Weights of a small transformer language model.
Size: 11 layers, width 192, MLP 448 SwiGLU, vocabulary 862, 4.81M parameters.
Architecture: RMSNorm before each block, rotary positions, no biases in attention or MLP, untied embeddings.
Training: a variant of Adam for these matrices, 157M tokens, 9571 steps.
Each number is 128 + 24 x the weight over its row's rms, rounded and kept within 0 to 255. Layers, rows and columns count from 0. Numbers have three digits each. The size before them is the row's rms in percent of the matrix's.

# layer 6 attention value, 192x192, rms 0.0999, rows 179-186, columns 0-191
099:172144142155151111142118096092139098124160142107105152080139116116136152155150139126129161096125170118114121114138074148128131097166126089126153104125136138145148148125139130179151150130153145085145154130143090165152160093145169159112133115138141088077100106105142114095092132091138119167121133150174141092143115110161119147130090121101096099148096110123121076118108102104085145130153100141120150106123145147136177154135138166087120140121113134104162137124138094146105153145113170107107169143189160116127080132111121132109129150115096141133139148119140134140128138154131169147
095:127153128167118117135124116155106083163112107151122131106109121085113127138102143116117097165134150134134152126096074111101151126104080130101120184137119135161161135135153111124111183143139162119122163122114147124112126116144132113118180136111177121134112079129141163110140134134113122146109141102150143095129114160091123129137119095155088087098138109144083104126137154165099137103153134096139144154172159116140168075116122114095112160146103147080098150135129115107097109111141153114100147183145156112125145127080134135115130108097109140115147166156120124152126186170165137111
096:108071131134122103105129139160110127108153137122194125115136148096143121095132102106151095167158188124119098146137134138115133112131144178130089128122113130143114150147102092196123149141090115138098143100142116108083141183131109126166119099104131154116092139132159131171132118167101131098134138153096118170103122118108082142128143102164161175134083123130131108151112112156124123142153115175123084100135144149124131114107129111145175138163153176156143109103093111151110109084121119119135145140112129128135140146173106114117159101120140136112091112106096137106097102116106128140
087:125143136117124164134080154086096146124123105159114143168106136135124119116110112153130082088097113122100117157119153157106121140116110108145144105131103057121103133087138136122138116100119154120132143140133097120086134155141161117128138151132108138104109143085160142156142089134087172208149118116115097183100121124108154112140137082110126106158121075107139091148145103115093165150124144090132124139149136133138126177153108189088143116112163090093120129179138117113120138134143125126128154127118130106082156157105135140120119165121127122127100160158123136162104112106113109120
094:132078125091117107132124108149107167172139147103088146142158145128118092098119138097140154135121110129105140164134142096147138137131127167113144123140118140092157102129130137109111100129144128117100098162108114094152119123138150138118121111144078095098126149129118146148125115105159147149158137200116179122095124105139159107135070139147135145136101151129123157143094089103114117088115174120116117139147121138134109168131101106097099098151144118143122119111133144120097129132127108085176121103124135145161133132101110163193087097113115150187119101146166140127167117093113135195
097:156159081160162073127136128148144083100093125120151163123128097124146122134099138140107172166148156104118140083105098082116104081137128146136095177131136128140151147112095101103139136163126147116145127102091129147087161104157121132136149130135132125077136127122123146128112126102108115107117112115144133147121154128113129123139106124085090143096090101148074140115102113111142160135137121114127143132112149128137146117130081081125141155113155175071090118108118130113111091123165125133131112189124131139168173103136158136158113109078124128150125125138094161147158171169135111114
093:126156163118118106175116085153138105123157112145111120144129110135100084122105142109143139125086147127129102103139049137137133128104125136103132123142142147119168116161128168168150143106111101126099148129123133128102129093116150106152110173154129111034116141103128123114152123156131121151092134146129164112147130126127134146154152133088120110118102113100108118115104106094118127105152110140107152120120199135140160167119124127178123107113095125050116138121178095162109114137117120092108125125149131107116093123124117104097103156125139141111087144136135136130148076102159093156
088:148155126152126143138126115143118129114144175141039117082104092105124149136099116098170117123091138159147140082135162139137145090102094109131137130159142151123134107147109121135078133123131126129153148122146133160156115099119156104095136151116128090120150149082108113100151129123181155182136118159137158095090129105107131157140111125111109095097154111128111135115128144109101172131161141076113136158099093115121153178140113142121114140131157124090146122153144077082138142154114133116077130116155137140108114097104116146143092152133102109117133160124105161146140119154089141094
# layer 6 attention output (transposed), 192x192, rms 0.0954, rows 179-185, columns 0-191
101:104120131133157125096166113136119110145123132166129106143101160107151111121098134111129125109148183127127152156108143133119133166124120140129109131138136134177118092144097146126106090102068166149132101092111142084122132138173114108109150167122115114172109108185117112182125093153155154118088124168122123132130145150125119139172138142115138127128148104191139149127157126147134113091082121093117109168116087132141140148089135129152159085148132106103097153151163143077143124130128096113148110152114122136110134150111124136105058150100189129117135142117099115162120164146116132126
096:107139142160098107128174173122123125122157149129117116149136142136146121108119162094114123125102123138128149139123112115114126137124130099155117148137138139176119171138119157177139130110125129162123099062146109094141142124140128110145142154075104126115143110116147118096175108131138153143097083165167127111128139175164111117134141144116145148170177166082131153117163120116127143099112105112127105107148165209240108126093160144144097117141126088129135103118157111134158112144103140128118119122099128142141138149147127102127143175124133113125147112131129106092111111148103134120
099:097166147151148128150099122135091150113082119097134154132095117115131146131125138158110130119122113143144116123127110168143132168102098147122106144093095175128118155106184065107091140102168123118125033108133163093163110125094127152131119140129128129110160150102161111119133106154104110119132132124096157090152109123135173098104124099131134134138116169170103133142118159132101107126113141133143129102150076130132148119174126137116093117109121102118117098084132149113127117115156128134078097098130129167132116121090124075108133153189105131124142130137143111128140092138086118126
089:090094110118124165107144122173133138103124166141142131161166134105149169139136113117132151118112147104152095117137112173097092100089141124131114141120147159126108118147076151064092164128109145083098161147133144156114109106125145119129155095137115158130132119171126089103114187132138143034134088109090148111100115152122131112129144140135117125120144115108131108118159139146151121118099102164107127117133135108175140100112174129143115133157140156124130120131103112093128114102083121072159081155117141102158109134145118111124122157146142138130106122092129087123156130122151151152
095:159131137117147118149107122101160117131122099112137094116131115144118123096155141155149155118137105089124107134126151144139132108180125130121108170086121125111135109122053109130101157153171139133091118165118108176099096132140092129177107132151155121132101122117120141154128171149157093152130154109082148170122153105119171156114132121121104124134104109117140134138109167135126091124118082162112137134103147115092134135149130151164188160182152141141160114153087141168129155113111121151092127123122098143100106081154137128137134132132139081074109098136123074117132143096140121109
093:127131135130101113137162113102113133156153105110106124104110139150125110157129142112150120153163151129161160171147105092146163142127109119144105138113110135079170161125150120197191140133165127135138139110125106106143141148125123126119146177115124157146128132152139111067148069159140144208098112146178145113146151126137143118138136167154157129117158127136107104140162137171135106154137087109117120112137121148156114150100147129099115137096143114146167132149127101136137115117113126083099152078114145140136107141138124131105155179124148112108152156130156091111095070122103095122
090:164160169136154118080167150104137137126107118132148101157163147101128131146128159143122107132117150135175110132089161118143099130109132117178119126131104097086105163137089157098129078122097124123104061113108110132102124138185124160105126137130196140167107144141094143133133154144139104081153112128100123115106123196123146130178127124107124104125148117165127132164176092172138107116147153104137121101134095124142142094152162146146125108168146154157153128133104117109136122137124147125135113147135084135144139118127109138120072141077142130129159136117116138147088144136116133106